Weights of a small GPT-style language model, trained from scratch on English Wikipedia.
Size: 10 layers, MLP 2048 SwiGLU, vocabulary 8192.
Architecture: RMSNorm before each block, rotary positions, no biases in attention or MLP, untied embeddings, normalized queries and keys, some layers without attention, local attention windows, paired heads, shifted keys, gated attention, value embeddings, an embedding shortcut, learned residual scales, capped logits.
Training: 1221M tokens, 4658 steps.
Each number is 128 + 24 x the weight over its row's rms, rounded and kept within 0 to 255. Layers, rows and columns count from 0. Numbers have three digits each. The size before them is the row's rms in percent of the matrix's.

# layer 3 attention key, 768x768, rms 0.0994, rows 507-557, columns 256-383
098:145155126126145106133066117129132148108107119139131147113136129157144117090098168150151100153093143204115105122177117118125131114117104167115114147101098127143147164151097110124134094107129144113108137146137174125169099174118161115104145145143096144117138114140120115162137114133136092162107139146147134135075124136165122122155116101107122133140134156063082140126120171121137151133122
102:142119139118096178144115145092101138084097119126101143154150122125122157110136125111077140136119115136148151107136123161152099146118131208148123139116141181111082123104156137164101165133145150107128167124097172088099166117144096082145090152130138143142118113131112097133149102098139118159169117117126124139144129090156117112142102126104143168147136090124156124148167099147165123118106
100:096122143104134126126125092146098109114155131113157116113148132122112105178133120149104125145115133150133117123090145092134127128146145135091099156159120091100120163162142132133109163113108135118111131140143103108130101118153145150151134138134127174119119148139155161104117138119128105153141100138136178113150161122149126141109154100212124131140111114105117111107117126122130131125112
100:121169102143132112160124101126165112075156118114095127124177124184147134157129096133099105116107146124111082135153143132109093109092129161091138129097101071089117108121189111121150145109101109146127099114095183123114160147141096101120150137066124121080154109118099128146131104118161142120146117112113154155136152124113154102146144149118102131114124110173113135102158138118153144084109
099:119154135110112178095101122129127151081109119146139132179104107082105145100136119194076191145110171109146153120136110154121169098116145136113105095143141153110165102141124120147125104083145144105121176137127156056103135128161141197200081114113151109124110146108107132083101122115116101123114131126086105140135101149144154137133147116130133189127096158154137110093155097152118133087135
102:136104087095077186090165135118143146128110111123129122101085109108116134123189159131170163130148109072178171126115141148151106157132155082152120133092087150147156128186118099165137137109115133150120108112151148163116136160171074128123104104116108096139132131085116096173090130113082121185195107137122103107117167126125158134142154116108146098117097145114136143107157141137104134126125
094:149171131127123129157100130103095104120128118149113091153167145119119145150133148111102160081154122144084109166116161093117129131153104172107109142118140106086111157098147096104115070114142118126153143154148132105103127102106146150139153143169172145104096120143143101111144112144157118105122154157133146129121096114128149126097139145120126146143148116130115112087049178128125129113145
093:144157124164125166148122116131136141086158117108189087146163163095122113098129117111127131131157109150113111113137139161068122107102111152135129124109152138152103117099172153115126109119135146095104134145141122079156106115120157128103135088117142121118154123113191135155131120116124142119129142142168126081106130102113109122108142109145120097133110114161106151092120134132147151123123
098:110088145125118148128117133127115159120133112148079094090117105118106145144152127101147126103105036071133155157155134122094121107116173110135141163094092081140112116128137129150131128122113155105068140119129118134159159165144105139170140159154132126107109140078128148149141163162113146122139124157126138140075113089095123121146133138104169110112095129145112075141146107120160100105119
100:153152138124124114189113101086112130131137160125127164163150159081129187126127119175142157120154153153101147132137170079091131130172157175120097132126129122094142134134133098153128110139126121115092126133147107123092138132104136155089118163155159101154120129118144058139125120099150108123177115165135084083148083091112181092129155094116094155130143148139174143115150109136108109149108
107:097095130126151155114140148170145141087103135127128116144090131140110107137158146139115111144163121094119157123147115178127125115088167127162121140123088157170154124150136147169157154158116128166149172125172149124131136134135070111138085112126078148146133131118142165137107090127109131184163124117111126179102175140115129133091138151164133114102108118138121151101140104135116099131147
105:130119159127115134152140157110095128083145071141154143147141113128136135118145112116147108135151124094164100125121168108141124146170148075134120145108110090070179147134136085102143159131119164123097091130120153144131090119126138129136126121140127185144176113140101060157134110157107127135146105113082137103116096158105095158180152088160116118169137090132127123126121163122149092116144
105:111111161158098085099159148086114131119100117125165156134173149135137139095151158095142138152117135120162150069146094127115138161140160077167112100111110123153094191151100102145158121150117097138130135097163088156125141095122051155136138124093083102132160155093147104106108126117141159156101105128120140152115121111099152138137156159155099136121132140137116126154146154170105193105170
104:080108166153124144109160123153166088123116115097138133141130113108135151145096111110090120085126145139117124186152124106120183108104118080134107110149133105146116133142137116129149118128158139145137147133117142111125135146180088112119083099096095101160104152157144151098046125104152179139170148197133130132090121126127154120072120148128135125136111132134117121121126095143088093114100
127:119107136102179124134173102132140105094117129170117104139133088162097106132123173110126099161124113135148130121112087153101160116097080168163108150151135151187093131152118121120134167159118157108143143138142136131114131119125111141113094126138139142139119132148122101110154082130130157123098146117180151148090112147116145110126109161170121130117172117157154176129134135152127120135142
109:145131097171099131131127109144117105148102083098095124158180143134149124146157119123124133090117168106130104175122139137164186084122148108141145132124158137130133130087132122106163092112160113155132119145126150111124141146125114088124174165124137139150117133102160081144137149115150100138164099084117161132109126137152109151110158125141144112128107154110150120125150121124125124130104
105:155141139136135129176121124121104162161116132093127138125137115141154136141134143132164121092119142139143139113082147134152123145141134120102140086130149148138111155131134110144158116126106098126084140126114096161179189107110148108138122140068074134116166124130152121168118132144103107130120147131140096151133137118129130116142158105125093076132123180120119125170113137145117136160106
103:138138109127101131066120099118098103157121134115106151134091148117118091104132103167117159177131131139147113125120177126111134122139109102107113106111109171132159129159150127121100132134130163081106152142138145187124126151131137118128094128119120094127174154136153099124141134160127113130178129133116127136110148156139081122153069095113098163102143100144146115125131119124190148109102
103:134149142138122130132126147095112150111160119120144128112093131133144140098131151140124186122128138143121105123129110116139131156133140109155123145158175095126127129161138076146107122120107135109083146165080123141137119141147122123102134135121083107153163112113098134187119088099149130103129137133147128151147122094124120108113124151180136131094114109192133121144149110121174118143142
106:116134161113099124126111131081112104132144158118131083140153130170136106163088153148107137117109112106103105109179083103103166133083113148159105100160103127093105134160144099149136118170150091075140117131097128106107148144171103109149132110132161134094110127144132170073157065136116096144134123083153158116123128093105120168138097099137126107102105153097149123133140129133145121115128
105:134151166148068169121144142121099117121161119106168138102131148094166134170078130130148159124080123118140124120143119110107136131118127124149119155103100130126135130122114162140135119119136112108154127131133130118105143102148140138143139154139109087091151093170116152176137186117150160172145113128133111126116044127104133136111137142085140150122138151096144100125158153126140107126140
108:159164139117143157108084136119129143133133091118121098111141140110154139122150158097152128165103152147111135157146135117095083161141167159099153112168125137179136118128120112117105117131116083125131176117116134124149122123121114109132143129136137111147124151167107103098153145172123119120137147122104112124187131140132121131075107128152088109114165147133152123135107150065111108164125
103:094119072148121103162121139126151061098128148138104152111156177125161144150079161101142132136102138142106124138097107170092120117106120160095154110165134126117149145126138121121149088124123119119110103136092119147124141130093173117115158120138131149159092142110111125125115163129122133087105170138097125100099068126133109112095141121145171165136141134116134131138150139178167152169146
104:128151087118142141164134093135147184136174128131138115134107069116125146119140078162161116103144120136113103135152145155123172127111153097123121089126121115149087143124089135098123171148105139095135102139104136126147134099121127153064103129173103137142120132139127104106094144101135130094164157135145137125154076175134144156175108113125141133069150104109156143141091096168135087116118
101:135123109154122139116151138151127136125172147155131119153106163158100126174121119053115111152107148143143158159157125135139117120114135146101136113153145108105090117112121127161127110135134110122139154119151143172111136133152132111149098119138142129122168126102107084184125115140131147111120134119118141131172078052123134133124099082096105128165104101109094157123110134153116082138163
106:149132097135171127144143125127088143118131111148125114154153119118120096157121081115138133169111104146116105084150145133119135143101145080114115090111164173117120087129119112095120144095145141135121135142141141113123138119113150107078116136151122112166117162140086044165153137141137144147097129128133136137120110102131149143111106166144084130147147134085134143131145132136140112120107
105:151128130156165084148131120115144119120166116134150138130109120094115131111100149115126093126171114146124137159106116090093122122150168091129121116127110107122099137110160119100128145176074115116178136138167132169157124133097142175133120142132115124147117114095142143179194150131122119130138137129098144092188133109170100132127127102169107113129085103134144107137130131112102163111123
102:135147147128111160138099149122121146113113120114123123144148111164139171149154147121119099065098173143142128176081108147155128115086171134115094071125115138115128124138120123133139188123176182131155154095155115124117118156149124148112141085080155091132156144133174117102135107133100136114142150149123123111126118139134139123081142125122094096126105115106119109093124151114127133135143
100:112106117111134101151120115156143116134162168143127157115140164149141114113156153125153176121116125138130104141125133093153149079128075148114135110099145120131087105118116144118196123115101148074106124103135083138112157139118131143106135129143160126102126119126139166122183132101098134107154084118146162127087121125134150107133129131096109132159121113125100119128097126095111103136131
095:143145175119129128089097134110155085132140121152167106090122123135134166121104127122159164131101142132140127168117146085125128114042081073161131147155114157099131113111116110100132137124178078124134125081148131127148137122096118110138146126158126168107088154121106105116155157172091113117157112090122136128125166134131146113126089132122147111160114112141114153139108130120107118132132
101:138123114122117151174101103137126111129098087129170120133113145109117148122107134151163080150144161109171140138146136149131131128162133131102138142117114111146135194134132156108149150111061150163117157144120161112153118126133117114112145082097126137104123127145139099170120124168177142165125124107147137165101144146096166169136161103142130142098146092129081117134166140091145110153144
105:148109128128095155146104149113191114168110093144132076112170105122147141085151141124137142100117175117121151104159175143120097149100137154134117114105146129138138110116138087118120086155161093148118107098114146123105131132118119132161131095136146177152102132108130153150124172122133165180109102171119059125179108132141106133128137127131163138085147113151117156131139131146089121140100
106:152095120103093142106151125147152156143133126150100102104123092114110111119100162156125128109177183181112125123136139107162129112165103143133118121177151139155132133110125088090127089139128130097109148112176096142068118093125126139135116113088136089133148131149107063109139140095145167118130122136125103096126193157167130155146134141116142097152087118084141095105157104130113156125188
100:101114112142113084144099128114168112100127098163104109111102150163104168144162119118132123155083098145145128099127136153127148139157151156144094090158129161101082149115084149142115155081107194117108144146129149093137117094127125115071119139111127111091114120118131143123096120118106162116084124173097155148125163120155136107148150141124133080169175147078159129105146117151122127119144
102:174109136137076153107164146125127138139126157134123107105124129162123116105122128114124122147140141112094089178106117127125134150134144109140134149143141142141126115129196135109162124158102096152139137116161103141115092135097115145131147082105117141141138141123140153123139127116115111085094107137113101119165168119112137113124126156151127131134114117103094105110121108088076155100137
101:125149140115162124141093121105091129138165142167129127124124170116111136104143149093147179105139109151130075103132055135133118104112105125124088157117082136114122141114103128083104116115141159117151136123132193109137121159093112093131143122076144107125075144143197134127138139141115110120105141109111138137135083085119134113124124125137109121134082113152119080127100107140140128117087
104:161133126096141143156126098177144135168118129125131129121153108104131145104105088127094146141088115164140148173133099142098094143116138090086148122096154135120140125169094081111128122139137123143130082124111144083143131075152118142132135156157100125144134139099090124087135108164136111057114155137093085079112096100165158112089139136112145132082145107143148120085117118167162108118119
083:157178084148112111119180104093159078123133115139120149158163120116082167172160182084114126125146106165143115185140192135138120156109124129127100089132127093124084172143161111115115149086136101135088068142119103162123093129153117099109128120123151115083104099148090125140162115106120141128167115143124140142100144086166146125092142095105127104148195069118148142123143178167109124133126
085:154107145153111099182107114145085141111124093109164128151135111135117093115116092079141142117124121123087132128145126073105170136168103140117134129147149144122111107104122159094150144135163116119137137113123103094145070135146159136150107125158126121101107158152131167136167139143155142069064131160140145137135081158168117140119095165161117112106161137152145107123137125091138129129144
093:129106154160133076139087112126068118110166129139085074162140094101088143127105087100138112179110126095099129130128149133129121130112128125113104186115136141107137136105155128120147136125122192113121134132135132070121105133129125140136152161117107113114121160153162112127117114157149114121109139165121139135126094150156116140139081149109151108113168143146118123126144100115165100127133
099:144131112184141090089128150090113160116116155113084129100121111132090100142121106129117121151179125138153100151108103118117096125113119141105144086126156145112161117138149148091127095092153109113081135125096146079105172151147145145140151096148088124108144127128149113115138156113109134120124089099079142144122146143152140129171166194108116126116144108081129109179058146132091150139138
098:110123122141135142126157158106130110133102147134142169141144119086136115090126142151098167085172090164153121126125116136123153113117149119127112125133137082135113130105119136112119120138156111136160117124072115125199148147131092164132162118123115147109163143101107125129153139110180145128147145139134128146088142125099118121134148128118129109151137138133120079158094137109133116151134
097:104088193113124155090147148119141123132110120178126102146094117123101126157138136173123151126067110171137117145138145095153131158136162094111174130139108122118117127159087147109098133118113155139134120131116144112108132139132145126138142153157160165125129102112146106146148128136150116156179151118093131130114103097141102140153126138117132121133120180088098089096117115137142164104099
107:130112192145161171155145125150126146142167133145081149128114122101119117145112127135147108135101112102146164120074088154112157160166102114138123163111126152139144123155140111138121162126090180086108136111137154108162099122154171115160181161132192094123114145142088119070169103149107156163101128113114156116109121163138125136103118128139102159133126158124118151164127112151162113132151
125:103104122137157129118153102141141139100159132145085162137124073120122078137136213128137062147133105093115141091144074124112125122101147113132111120110086140149149106156160130161097138130133159113141158162138163184131119139157112120100073126102109137126155165140107132070106108126106173162135138123154131120128165117107130166124143135141129142130130094110159188122124138096110127140119
103:180172159148163135137126170130142125114103097158134181135099150106141108144119128141075132100151127136125132115132152115183138136137121116126120083182101135106155102111147093135115135177120106181152124090106132129103102146155143118122118129145126127092146157113111120109103159100119122119151089159138161115123142108138140125129135145096128139135135086116137142119135110177115120072152
127:143144152157105119108150157115160150151082152124131131153152162136125132115109087166092154091146138188107100134150182118138104108177131125081100108131133118106110136115120108094134114089149100138127103102125174146131129112094111150111185136146098131103111140120196140140119153104151091133106145129123107136132087112153113137123180129084134100142106122123103119137102115092145085147099
110:140138108155093120130139137146127118139117122109120105153163114136123175099138110178105140121110130138103146130137091159131113091123125148097120100066134150077122148138167114106119116119123099182139148103108113142108124123087116174135149109163121151098128129119136158115069165146127123091122103166147188132134111129130097100152094121097141130164121133090144107117144117139124128149075
104:122143117089154108124163137129140082138106151132119147078133120100107114142162155137075137082153134140126104120148112145129175115102112121165153184126134105093135182125117125168100149114110126096128130119121124101114103093107092117114129134112144147137123145107121133152143152101146160151133143108187120095134138130114141107172097168164158166137101136064132158118140093117116108119125
102:191149116122065104141141147097110133094129168065101127134075159123127140141095156119148149112172125149114125050125116142158150096133113087114090172157145172114162140160124151148156111133159160130141121110111115138129097092159159142161126155118117108168133176136135128150117124153119142111175129128157134160109133139159119105107126128121166152104127086156126151118137127129129120130114
101:120157168145127078097154083095112162122111122118161142144115167143119136167125159153147116147104160120162125093158107107140101116152113091111103102084116141133127111142127141137137084109151131147160153134155137125121111135140127104139134112149181130110129123157144149143140109115141108074118149119099133126152148120140109153155169085164133113150136135155099097146134113139122118139082